config.toml
n_head = 2
d_mlp = 192
parallel_block = false
init_std_qkv = 0.047
beta1 = 0.95
beta2 = 0.99
final_lr_fraction = 0.0
Each number is 128 + 24 x the weight over its row's rms, rounded and kept within 0 to 255. Layers, rows and columns count from 0. Numbers have three digits each. The size before them is the row's rms in percent of the matrix's.

# gate: layer 8 MLP gate, 192x64, rms 0.243, rows 131-191, columns 0-63
# up: layer 8 MLP up, 192x64, rms 0.249, rows 131-191, columns 0-63
# down: layer 8 MLP down (transposed), 192x64, rms 0.244, rows 131-191, columns 0-63
gate131 098:102076107145124144094128139129135125136092103086106116145134100102135138109148098130126172135187148121123120200142103117143147123157140129121156137124147131134152158107083088121113095147105110
up131 086:149173164123113123138099197114129139166178118138138098125129123126150137142185128113078151124132098125128104145138127160102130172134076137132126121134077156123119134136138143139152157126125113
down131 093:153127101119138151125112178146097126123155091129124126119128114101121123135134142125124161137170122136114107005125094159119146143131125151133124126141156139147154146128141102121105143103125140
gate132 103:094103135086129116120128140106148157110105135135144161132109092086156170105107113122127125166087130093106116140102109110112125150085130149131138159096151173155088123081119101120148127168123126
up132 093:094130109109123123102131126176154172128093107137125155146106116127100156152143129145129101111085156146111125174142102076070119139095093115153122158137139116120105119100162123142118118157120163
down132 096:116122144164160157119095118079107140132115129083147150108163100113123117133112155090132115116146094145104099165077109172147090129142094137099116125130096145167157137159139123120123117149125091
gate133 098:071127161110094135114160183115123108119142140153109123091114105096125143137096137135143101117120126116132118152128084102122122137109177116105081163128138120108096136121166139116124129152131062
up133 100:131127120185158107096114070119111121127094115119118147123133134157155086125134104092139144128157136137109107114179177140100135133109131090148151105137086118119141143145112144128148150122063138
down133 097:126104134119134142101083134150153131126140133129137110162116112128124148139141134220126089133110078120110118163145135123140091111111128117126155089188132092116124107109111140169110125119158105
gate134 105:121071140167147109132073113106131109131131069124160130117146122125143130079127146153096122125128122167152123157148093105107074142149108123160146111126094104129140129129097086128122127095104137
up134 105:147102138138130092127145097144102117120131163128172104115143128171116138126173097118091133166144130129122125126099151175169134097069115157162111099137146091161143100148164142119124136124126108
down134 102:135075153126107140067162131137141140171125085137150142085115149121121110139100136125147120151141122125166152090114126118124140182123114152136138100128102115120133163165140144106094150119072112
gate135 099:099113089193106101095133141146100126121130157132124158106112132128112137131170135149142118150113133133157151150164123083139104086136091119142143131118142076123099154103122112096137095077122108
up135 094:134101121150147103110119134096078127111120144062121110141149150152127100144119107146166129159140142130157172148127134151139157133121150098177123131109123085148168147142072094125144113140152130
down135 092:123139116157128109135133144129147136160118136085156150135162131197119120093153190131134111100102118185095143167124153119128125130106142132092121159104132173136121144163142122103129119139169129
gate136 102:146154134126116134157127123097124156104105097122098115102146134136098095145124110120123148106105125154127141110166148105134085135084102137143167122139140127066124064114134081132160115161087115
up136 099:100120123150165145142119091183093154110157150143148167178141104117116143128106159133132153082171133146144175152117107146102117091142148140116120129142168130144113151144115098137114123111150160
down136 089:126101102131121110138140136128163108067121130104095146109110100146144176129136146204087122116078112118153150109112158125126156159172108129078111141118128111119133140109149118125118115155135125
gate137 090:121127136164181115119157142125130139101142155100130110101111139104161185135145131127168136130129128107133176124135072172108112124089119123136135152096160128097083116160168136125118109142115099
up137 088:111133071128133112132142095126139142132178117159127165121142150126140116148115110077131125132134120129129135104164119155084132176156149122128136176139148083135126137146143156137081111104085175
down137 100:114121149135106111130142180137136131182144118112145157117150125166102107154135129212121092128106114114118147180169101099129161138112120108128122107132144135145126132126149146146142119137185140
gate138 099:114169164119126114092115145138170086099154162130097116136180152143188123080094129185098141103133121133106128113115145138113135124113132137117145141131129115106154134135133174098158109141118116
up138 096:145121139165107109158102138115145137103099134133126130170214131127136134097152099118111170150142174109142148120096161124121126117133122095127120131118152115088136129121133063119137131128175135
down138 104:119154093130126084107123160149098153141157139112159114158158105104074115144125151137115108135155162147102121111125164085114128120122137164136152173130144166126133189146138097113101128114125101
gate139 093:122154127112105132163121123137147141115170150157145146129147105127082102133153132167065073170128119126111121154134121090157099146137119103132143112110108146117136164135087147133094098083120121
up139 091:106095145109157087147179110096150121097097146144121132149151122118167123103120096093157138125145100109085115096126159146152158149120125117099109155124154095096112170120120096138119133167141105
down139 094:134122125130119116109150115144144107117171176134123082104105093092104146098157111172143135101092091179114131143104114152126114092098118075167135160123133096111144124110158125140148126140122119
gate140 106:082146115151093158103112096140118137096118106151142146161119120106135106131145144135147106116155144172156161123135106128114152119142131148113133121170157098106141111186131116102166119100059122
up140 095:134146131108163141165115149100153125100109106133100136181106104101102102123128113127129140102077117069149142169139104165121123105149139147134116133141169146144097080134120118119182104136120122
down140 097:143128153218140169097163125130132177141110146143139096141146130125113153152125111093130077132113088103124147126090137138130141122140096134147111126105156112078145121113144108123121120157121144
gate141 109:119101145137140159175155145115149123141130122126098154151154132155177149128153103143059106093159135127155153133130129141091111140156085116123165112124112111149143093115137087165125128126090116
up141 098:134091197116149132143160155132136070124174108130133083124122111128128150122127145164156161128114137152143168141124140106163159153140076109149119144135132109140139112104149133098124113168153116
down141 097:129153134157107144109112102126100107121127111138180096134081136147125125151100158114118134091158100115121111099119110108129128125132146079132144186137078101123157105111160148126095169087113118
gate142 102:118101173135093118128093100127121105135136121132100163137097109154111133108135134113125127110103157177133120110198163133145125136116141077134158175110101163099140135127162104109103156104121134
up142 088:128126152133133119102104095127099132132102151071125132110141103108108108168125129114148162135181107118197128150158130148120133148098110105088148128101142164159133105111106118156084126134095117
down142 093:064127078104134106126107114159110135117110107162120134123084152111109166137154153134108128127106113118141106098095126077131122086092070143141120113168143111129142123146139124134158106114139158
gate143 102:107103138137108108099117130146081103176101130136144091154089127145139146173151088119098124136112085174096168124133124097136099131148144130142094101111122128128104111085098143118142154123117159
up143 099:113144123131174105101095078157100177152143125148101112160122128098135118128092105125123133161142133092113116132122130130120079124140124123121140090140150100148120150105161184157119112126143071
down143 096:093133168118145107165146158153132136105139158107176124145112146099115069129109135086120123119127081114130120125119170128136127137143121159116090170095135169121152117117157111115187128125140132
gate144 101:106154107145151174101112136102092167097139151130131104129148178089164152105164142127156092131118109145127144124144119146119108156120149157134155124138121131134161179152119079106122131137082146
up144 097:117070159107113130177117150151129132144168117137153126151116090123150148106091113118121175131157185137114107167138105104113153148137116125154136175127133134157167119123083118108123158127138137
down144 099:149172165089114133105121152136169090148163102125130141156128163148127149194123118140146137122116150125129164093120119129118127136121123076154160141122114177098092103104132108134133128109168123
gate145 107:106146150127076133094142130103151149158157134142121118111162124170128169154096118161108136153113115109140140153165142074104143177127105091139132165121116158132138116106125155108132127158140082
up145 108:100138121127116121094139175128158126105131122153082126144145094154127156127150167102123115121098126147136156164097180086125148133160113115150108151127200119095089131132142096141138128117127108
down145 103:146124112163164113089117099110144127118165135133118109102163162165096110130096129161100100147104118145109127181157123120157132162165125155138128155123157174129132151125117165109172110151144142
gate146 090:121136095153093167115095141098116157159161166148126130107161104109140115132151106141137107166100152110123132137146099098126142136159146157142150131114083131122073121130166130129151164138139070
up146 106:136121153116114108128142112157147134111126142125115169145110178080137116087140100071124154129179109145135147132099157154091122140143149089122148121113117122187138132109147116137137068128115114
down146 120:144161142117129130094092163123096127127151160122116114107143139121145140126095098224173105137144108126125130148150105147120138139141139103115123110129105128151141116114118116136193088111162130
gate147 091:059140138128118149102090165123103105172116120154128152102137128135129154140123157116124128156133136140081141115118133154102105136112185146143099194105099114117094116128140116127109104144146095
up147 092:168093112161139147118160096123154142138137137092083094115108097132162088150125151123120154136146125135171133106127135109133177148150092111117170115106168151145121170096155111115145118132115155
down147 100:134085138109123155094132148114118164114135138156137162167102120094119159137121137175081132146123082119134103108172115100135140123145103124114105143121211107125120147152119121142142121109121163
gate148 102:112156107111133068131139123147113140100158146158116109128129120124128143107168129157117119117122129131139158127129190101094112135118132110172119146114137088078114109108138199140125135155081115
up148 100:142119170101124125115118127147153178139139144125086133103170082154125134135158109121123114117117124136084161132107182131123129159124131134115114089142078094098141128122127160151171164119135085
down148 098:136139138093117135094125107141132095153170174144100140129164119175081130111099152138171128123149136159162166132160137108104184136151110160115138146117131135147099117107113107128152109095131155
gate149 089:113082117108107166100184129120135142127129150129123166148127127155176151122146103152134130144139118116140113152099123109171108102080136127104119157134102153124097106138095132152188149151092110
up149 097:160138143131139133137130147175133145145178116145141112086091166076105064129126110173133095156121107132122130111148115108150109123102136110121164149125121123164130134121133157156110169165119153
down149 108:096081128142114117112135109165131134118160124119105116105127137150143130109150115062096098103103117156138088080114147133106092164080126125110144103152115116131117136157096153183118112118113124
gate150 098:141091132150146113129161100090132134127121117094171116118129103093178152115116154152111168130117133119121120142141142105177130099077130106083117154108114071166133143134119127125147152096108109
up150 100:173163112138104109130118152125145114152110129102117126102119126160140088134093100148085133150141106157100112108176143123112124172112131127140068128112184127132099127160103149146166104114146143
down150 112:144116113172125142135107130122115130121147141128132136156102071143120111133113099104150117098132117130144150012137114138136101132125098087141144107143125129148117109098161122111121124140091144
gate151 109:116101142134131085144107133111097152122125118121158094111149118106171140118095111156118153171131139136074134113127121055153097135093127113135132157101122136098119120135147128175114147177113150
up151 115:136144126170153145088137123135120162104113109157086101138124124133121103126150084115127140117136147165159088110134132142122087146132114072125060131136128113144162169141093154151145135102146143
down151 109:158142134135114125150123140142140116113183152104122142116142133141138127159136113180150074177132150103114155137136089124101175099134155114139133124145115055119104111140129112147164111131149093
gate152 099:115119149118141095134141135123154141088130153128149154141131099103129184167112095158121169104099134121136108155125144107119133160107107173151102170148139157122125112183133135090133121178147105
up152 089:116090104139115164103156092133064139113127132153170171120117132115087088125123150127135125142145147099142120130134146113097143110153129105129098160132163122181117178101133092112128103125156137
down152 087:122103151145135086136116119162144106094155124162139120134123123166130165154164121120137163102087125139121100189142104127131088137112107181128151098131117172127147141094096130144128148131098094
gate153 101:119124091123165105119158163101092108104102153137128130120150129068126126159109124127102123179153112139099130109131095122143123101092118132143128157161147170120127140138160174125091108138100082
up153 101:125157114166148132150103112156111164102144081114114121125145160153133122115091126101093136155152114116121166121163091121105136115117092169085083118127153164077116159101145127110122111139126125
down153 095:116157109094118121138159143122134162146149147170106113123133158111162108148168115108114120137121156135119114161154112095145105090104115130174081152154102086134101146135137170134135147102074118
gate154 096:144098124135100130128130125090122116152164113103151116157130164158083122135159125139089138138119095131121142120136169120120093146127126142176148119133150126164131192103156135085089112145105083
up154 106:150141117136133108138135129112167094152093153134072114150097137158106097145141092129123108125117126134144115114121145167130053148115114124119169162105106103126156113144117134098098124106152180
down154 097:082122099123117128154093131148135161147092132150142108126112117071146099098129150111136137147147108209112141123116154114148117156159132130102138136118116161156159097155153151143105131170148134
gate155 087:150127116118151113153097083135132150137113141103165123077154110139177101117125129172155110138145101176099162149120146147129152122117146160151132078107154167134171110111116159133110118124117134
up155 086:107071140157116130113156126110145150108143131134128113098105119125163141096174132135117088146149088117126132133127075134158132133113083144168128167127082152124138146152175157171122127142141118
down155 085:158148133111150154103086093105079106091105138137130141114120135124103125168123105105148105110133131110102141087090150152119124136127121149122144115129114106161179134187165102116150179140115119
gate156 099:073130138123122133113151132147116113143073111134150118121117145166109147141046119161128091160148127154104131136131123085147104136122086167154138138161150137125156155117141160143117131143103111
up156 120:104092165155087171140107156099146157093136201136130188098126112130100138100104124136133112130116112125105100119133158120115111086125100160115142128140109140118129140131134125133159153159165132
down156 106:135161154153153129112133100139158124163118110161156165096160139127092153095143139127133113137133118115101176128084158120169113141167099134133118054152106133100152122120158104123146121125143139
gate157 087:118116119094094193149125133111167178112100136096150098103133069105175129120115145123092130163129142129153163162140096114109155089129129145112132128135137144133093133138140108118126106118124158
up157 106:115160139184142125108142146122148121121142112156082109093126155126111160140165104157117051123164163157164122127112111148147122145097156100126169130138116140144150131116137128163130104148151117
down157 099:149082141092104167127130142121135126123097117149131134123113104113125129111157152077142075138134167130171155078147113102111165151113121121134157132099149111132082122188131100134129117106143136
gate158 107:131133084123122156135128153069110118143172122124166114159155125119135145152112091153163125140134140096136132123126134121118115113095115131138108180124083122084120076099102116082099105130128157
up158 105:109136155098116096115127138156148121141120166158135176157137090131135141084118141128193139095144128112128155113136152147178133101127127147104109103153115135151137146119136175142137075093147106
down158 098:157119116107103137093169147140109136162152101137110114110148181140128111183137106172139126137146160149128186136165115108145137116138190160091132125125111111113103138121112117103130120146128100
gate159 114:098131120117115112120152127124106096135083170126148118148140145122096119181151154147098103152128091090090135125119140122152150117156117143168160102169121153142092166135139103088169135131153130
up159 098:110108135132124108101107145146115122131126123127151104089109119158128120187160137105155140114151139136141146195152157095135124164095104123137159190162145159131131149142162103170112133126143119
down159 099:109122117123126150119151121139146160180122108081081114168152089080128161102113138078121142093133147104120122157136120116098133149130190126128109102127143146137123155136104107147104103152107143
gate160 101:064151124145096115076146160142101147129181164142107132112126119085137132147101120110153133102101120128145116098123109130133151137153084156099131137136084117132131131139125093150126072111155119
up160 094:124151131137075161153082109143134095180111145111128092093074143122144099100174101142129128113153118158124130117116111115118111146105103117124089119123120107097120136127094176153142144097109116
down160 091:125116103103162147074169149111144134158136154089126176103156134146131113099126183146158121141116121143106101155150117136125145156149167181105155128118129100123101113104108161149121155129140128
gate161 093:137101173131155157117119114126126180128095090109119116115124166120100162181139129086102144142140127182117132104111172138108138149140132146150119119143135124105176161122154155131106125131080135
up161 089:134123103125114105178118153061100124115160144117113111093131136103107127125082093129087111162137146149154129113108136119167146099107095110105126117089165126171098120133113172132114122138113115
down161 089:137121105147131140083137091142177125103127138163114155132080151163155143115146107146138146119102112153141110149176134143122121147139110142086141132132104168108177118143113135088120086107136176
gate162 102:071143108130110131157136122077145084135131131130119130123132113112106104118112108142143131158144105078087138153136148134160084118155143153136157204136143152121126104124144136112162138121115084
up162 093:135092116184123143115111122099112098112154164147142114145098131162066134143154141113142129136124170095130105104138117142109088108140167105146124139130157109133136114190127131114085130112135086
down162 096:147116118148106148143084099130162148123113125141126106116136120137126166098218106158140113114107140110123114141120134100092142113140160097134120129095141117128128118155104102182098131150177110
gate163 091:129106111094089109120103110150056144124130145108098088144124170135134118121153179120110105095141097155156142144118109163133125150133115136106172150093108102137147129120143130139151139075145122
up163 092:152141152095148136120148117130088143184127142109135139046074133166135153149082111116132135187151113129135121118105093129149114164131126153113130154128099142138125099109138130119143140110124120
down163 094:133137140090075126156170136132096084120151080128082128126138113107086150092138102114140126088112107156177129160125122107125142155140141132096124129135190106124132138126151146157131130108141128
gate164 110:127143193130080114125122131138138146119094126135137138107121109137122146141133083138089145114097142086107163101123111130091107107124144119136136200108128150128109127116139134178169145143175114
up164 116:106108094137053139154125154114137114155152155137157122117123130126147166114134141064114116120163155154164131101133105091155169095125110127103143134117115126113159109153170155110116126112115120
down164 109:077131118117143115161149099104174146123175123127136135162114130106119120134164120163132131161096130143167109132096092123070169140125131114153093170102154137126111098127157132116130129135090149
gate165 111:113155110151133137177132138112131111144148127148109150129121161120072129110117146133110152123151138132164120085143150163119125129095101133135130187169108126086167132128105059159118142109140116
up165 101:125155095134127132162124145094124144101153159138135148129116108138135129139108114098110109104088094121103152116105129160143110085131108124103162188109126105137097084193126093118153146118100109
down165 099:128153097137118136146134071139125124137116146107112131166094124102135084150139156095106133136115133080133110117169078144127152159060110121110152162140146139137161123174110136133120127122152098
gate166 102:137089122192121145111097135081119129128170147145156149115116091091120132102149133137131125141153173102137159154121129114129087147112130126134131136102154107135079193131117103145105129112109154
up166 110:149142119131106148124122110116149149118164109167132090129168126110150141086159132136146114154143081156127126128140199136125173144139133110127102111070131135089151090135110114122163105133124098
down166 107:100119147140075139146077105126161065115141128123105170094125141126105118138096118179151128108122071097145134092111144172124156142099133152153137134164147140121131142129148117146137114131127120
gate167 095:074164108129133160113133112139134150121108113099158146130104118144160098107122147120123105110117145132160115187107107150156084128155063107142159159143133139083127121141130135138101097117100155
up167 087:133120135136132129105108110142131130068151113130072143106101145120152128185132157130113151112086095134177176107124098151171146113165107112094102126136109125125141145147154130159137134098138149
down167 094:132151152111149130144132104173128126132112109132141113185158169111086130094165154135127133131113131130128105196119108131140119116081111116162097163157110165113154131148106107129126120104155169
gate168 106:084121114096117113095109148109108159146116160106139100120132079130133078145125136153127131144126154108138113114131157115130099168141139115142115143081124108192143128166106152118164108125075108
up168 100:134142059098143169107149132128092135135107088149097136146155120111117132125095164119145141184169150160110129125124140099115113140169135125126105149133118152109122157101119184142130141150118159
down168 112:093131146090127118121159100115177095117161091114167111134123136107094139108158102171115172150151115147133118185123138146132135094123131149137132155106112143142105139106176127132133146127151178
gate169 102:079122194109135129097154126156108134128130157130176112162161121105142147146123094156134136151112101105136147155125141137163128135123168140143158120120117134143151128141181147108067112136102150
up169 112:115126163156160126113175092135111088148161092146154145115100137111159151121150130118103113118154092198082136138148108132078116120166120108119109110131125108093132139114128099107120144144134117
down169 110:136102116126135143133185171140154137199134124131120141123100134118156103148116123118146139123076105121109160133136143154129133102130125143182123108139136069117149109139082164156163137146132109
gate170 094:098075129152104126128136123089123157148151139120180152103108159105120125126112088143140148133123114094140139129154109128142147147151127083133149130174144133094202104121114155141112109087117125
up170 091:107109113113077109087163126140145148134180145148151130160115093134120117157146132128138096166125114152100121109105110138150138115134175103129128132175152187108145085108108129141125114111085123
down170 105:136160128109136150100142108114145096111136145160101074125134105095137101100106124066161105138174121103093120059120127141116118109135109128104158114124141178119123125093134130095123119111123123
gate171 091:109113143144114114131133121095104160124119160166146080100124127154148116119140086149138175130091116115092160109146155104088096160110130119149152104124169126112152177168108160134149109128137133
up171 102:134156174114146147107111169147139117161129105144097158139122176122155108145108097086140104107111117152158121125148130120055096139129094133096114115093098132127116101140121125115148097139153163
down171 104:114133142153131111109112111124154164132117136098143161127095143147135116061132133134148104174112123166116177142126129157154163159119138118090120152118083174110117130118127110097121118130147187
gate172 099:111116142110082145108099160124080129130119127152130111115129131099131178129136155150118124120140137093166135151141153105136136083167132099184109135145127085103119135188109112140111130101102092
up172 105:145159121103119119118110143094061109151104091141107166113101110139111153139116175156149129131094141088143117082137125175153114102151104086102114139136111128120122088151126100128137123137104113
down172 097:123118138127123096100115187094128133090150074169164131119104099145172130112102144107129098120139132127113140174169112126101105193133139136098118146105111135148148141157151134135122142124155128
gate173 093:123130135133149112099103123111165115110124123114135085143181111121161118099157137161097123081120117118120172113122123117125113139075140111121118165170129109122097133132134155184186151108125101
up173 122:165110131140155105136119132142122147180125131085148096160132174100104113094118158142138117120114120126150132153129123110127094127150147190140113147095155145124151086173080134116131158165129121
down173 128:130113125159118105126137127139133131134124126128121089172127150158098104106113136058104132170097108138110065086119125135086081106148132104122111123113143177111135124144146117121155120164148110
gate174 101:121171130123060133110093127126137115131143148112122110142061152155163168123125101136108127132139095128131122125124114147162096127127140128135130129163150136138162156069130148117155129116065113
up174 103:123109108095121128154169130098106119135122090141143108071116117153090089116189143138152090120110097100160107119120154112135141121086165163145113130133123131121094130133114086160101148120110122
down174 099:117177093119125094141127174139080134079141122106136102109135146094125132105152111136130148145126113126114102134144159112150139086076142074129088122154137102120154143127128113178153127107132155
gate175 102:097127105092088132112093125135117125134090181144135088147128137176122072149079156105109117103091127142119143097160147114129097169101112133139118144123079116127133133138167130117141145129130121
up175 091:119109104144151096130169170118144134117133151116165138132142116070152125095122160137106136156144109128150170138177116157146172101114129132102154137161126145093124092155108080116124091134135134
down175 096:135152130110126102155145116115116153151107191118125146141128141164144147162126173144118126086122108156152129137127139121120044139091142103134114123104158135126095155138185120163137135116114134
gate176 091:149142164109141117142108169127127121129135146140152130106151121129183169105099141149122114153111151118135158125157059109128112134122176153098112133163091130157093119104142153143156164160147120
up176 093:095187141124116122168084150130127100081155123149121106114093129154108124127116131143075116160150147158124132138080101135136083099102127130111122129106087145115126127142164131135092113156113157
down176 095:108117131085137126152098103114132128136105127121161092155104126154143154135157118112087080101163187109112176099141117140129109109107074134165142109130131096134116107129101126141084100115134131
gate177 096:121128075142168141124093171128098101091093125126103089126118129169160157096167085101098117130144125145136114137120126112139158146112143106131120167181127118119143130141146132124103115080152137
up177 094:149072103125106153150107191119102124107101120119147098156111091114112160122137140086129128105116166154174106131131066131161110104103122148138160149154122133119088133113129115119138114115120138
down177 084:115143140122125110085135181132114083152101119135151137128130103134114106119129112040129152130122083153108094147136111125151096139145085147140128093115127151106139167130089115118154123132156141
gate178 105:120102110127105123114177124159097107124128136085185122162110121138146142124157105134094128152177161077152118121104146146124105113154137120183138153147171100120103112136097149115103123140122127
up178 104:148100119108109150101102130131154135075121085158112121085143152158118114071120121141126143124113101123150106125128147100074130121129159097113145113120094142137149132113118078114135172104176127
down178 106:164154143077131145139113138116136104144140151146131162104136154174094119099120147171122094086116130148137099107146108156130110157074119132117149143115095129141111185146166139152120099132131105
gate179 100:159104121104158132107135121099134115136164118133126102109128121138102104133106104169108102152133142119135140107193133132149127114077151105096158131104103133144126196087154151139149124132076114
up179 112:156141097091163123167133128080091130142119096112097130136120150105135097122120134143180132145151161125142132112139136154133084131084136149107156144096117106152119171119121108108140149159069136
down179 105:095147104156111126128162078126131105099202130113120063150149143113112148100133081116082127137113124162122093150106123074140126112122152154148125115117158133108125134145130143110135122118133122
gate180 095:100101137144103074142118117177148151152109115098144101132104139167117123110145122119111171148133148136141120176116064103172098137086115140147152146142125152123110097105134118109162130146113117
up180 104:143122118125114130123091117112123134135136127127153098131165139138115137128143124107114102069099094177143115083117127143084161104139127105118119104086145135113165148121152141093104097053109117
down180 101:124100175140135144160071170146138115139135118133144122143136112162127126146140121131145091108087117102134114171116151120149109152100115125145111147122158157154160142151092145185158099134167159
gate181 105:130160135120122088145125147134148135135150166119145123126110114143146128132098084113120140178123107113083166101167077144129117124118165147121103144128121177087104073102108142150161131117113148
up181 097:100100058159125109124134089162110132113124125111134131143151177121147138175139115145123105148138096120149170147125118139103148140119126096087128131094113185148110163127112129139096103143157114
down181 101:135143134155107140133142117111120141102117143135147141097152093106099159159147123093176091125149078088168136084152098157155130117076117095104155135119112123119111150133114158113133121130129175
gate182 095:139084087112118125146124138137132145122123113133120109181119117114132207121160152128105101176107126130138106092109113102144104128163129133103134131098132141127087101135160148146120079135081114
up182 098:105150163130134133129108129135099108116099093136081094142139125177163168118103154109151161140155114134120068148164162126111096152145133129105133146114144134129127087117068144129136099132125147
down182 099:121160144159167150098143098156107135116152104167106111147119154127113124118063119115154129092123140137080084154152122130110121118103137128120093124086131151113163131119175116110142115092129163
gate183 088:104125152105133126132164123115124120090135111121103139168106163131084130130113121166072152116119105149110115076156144107149133163085145096124148143163107098111169103151126134116146122155097097
up183 100:097153130142132108121159147150123134098130124101098158127097140138130133148102128106145133146175177142156091152119109158136134128131129146163121111081152134152118139165178077172154087144147136
down183 093:142157141101133099113114134136168110099124157162155141120084133145103083139097122166167123180135115142159133133129151114107121132125132129113152133155147119177130102126140089201112149144146143
gate184 094:099112128106128140122076127136166157150121144086151140116081084172152119122130148091109125133122120091122135040104105121126151127109119147131130159122124124127113142099118121148137150110173115
up184 094:075127113136090089099102098113150131125113145138114171122125145133123102113096086134158135172179124114068087111114124132146145152134154116141126136145109147126142158154118124138134142166175137
down184 093:099165099154139134136122099110110114140138115155110113172145184101107107116149111091184122134142115133125101089126168105123121110153124139111122101071143097095110138137100146084134111126100131
gate185 107:109140121114103123108128139112144144120153115090156159169123072113102155151108163149133185112102116110164105109177106141117148114132114138119112143120139088107149101119172092143156117136092146
up185 107:116195101161153110130105147099113093121170146124120109137134118106117183131109119136144150130101104079144119139119107135117108130143125168118154163127123103102104134139109157166167168122163150
down185 100:112155189175148122150157086130142121120119166112114153140101112141138110150131121088151182112166127128090133137141124123131128061110133100142125161091173129131149115140142131159130122149127140
gate186 106:107106135151102115134100117130138156141098121142091078128143124165090106162157103145114079132153143106096108147124135085133153140165125148146148120127100110145154102133181095139116093138123086
up186 100:138143144103155088136115098136124133131164110135153153108105125105193115134116172102141178145107124140113110107109122135142140129107159102139101122125120187171134157096132186126119155129104143
down186 092:144121110130135123109134140135140142080158085149163173123104124152163162161094113165166086114086093123141140177136101118150158126143128107127119116128109155110130097123103106102140104131142168
gate187 102:078141140160149132097106117105113069112116127122128144122155175116132104107129122116091094124142136180131129132119159143114132166156107142154100140099131107119142146163112153072115156110102164
up187 089:061128115095150126060132152132118116148170131142103117124131126124106125128089102137140127122123098124145098160134135136131092128134126123140118134101134140137162112162109089171137175114086077
down187 093:151103098102134122160146155152165127112084119161120094157149102128151124193109121146098139106108120100144169092140107112131171083133112132136111140151110108147155105100119134113136125150146168
gate188 100:092156108127125144115172133108121122108131137138170135146149180147117150132123126153136086146126094127148163136145121155153079131152196133086125095134092143119138154104123096119158141124101103
up188 100:132103144173141083162144129139126132156125152117127114139102145169152121136154128118132104094159118150175140133104130101123142142118110136144141129124194075114132121133080124190098129152157122
down188 097:169153157142126147139138125113150127079091117120119079113116114129092135119119169143173108132118105163140169128136177086137131171167113118135129152154128166097114134119122142161146167146130120
gate189 104:069122130150121146110123099104136128130092120111132142156067078085114139124154164104087141140131147112124125142140125095179137130135109127125115128134106109164136127073133141120188123122106117
up189 103:158076123112143119126110153141104101100117151150139128123160151144140121127107075141194109117118106175110125089114163094130135096140142137124130177131153157128112117140146150105112117076130140
down189 093:130114133162128163093091112164128145128138109094108116124098133121127107078141103178155151143114159143136140155143169140077109150110137142119127140074138136106157114126129098181130161099135131
gate190 112:145146121120145126082115132089113174131138095118131137147101092141131100134139136159132121082161139155142145152135170069108106146145102133110095164140171126110104129145100107147097090151150122
up190 104:128152141137118118074081146138116169134130136107093149168100134140144146102132147091113123134118167135125155147140164065117101143131122164120119150134146110105091105134120099118094104111125183
down190 089:140123155130150091174152069150121095164172146130138123113115128123122128160167090072119110113162140144118128126069136131157065123138153143131138138128145107133139117130131164121129151113134123
gate191 101:172094134142095124122109103133095161145120153128081158163079108133113117121132083135143111149153141122131135146153129136145109166085163156125142143179139133068111151097131129110102119128119122
up191 095:135131094132175091175118138091159108126099134134110172155124126173091145167153119153137122096121148142138113157143117136165101125136150132109130101138155166130107099182155104111108106145119124
down191 099:133124098147143064124165110124144120121140120132130117133102147169170115129181130101097138107142161136113169155141138153135084117166167107141095129144096090119096115124120125124118082140134099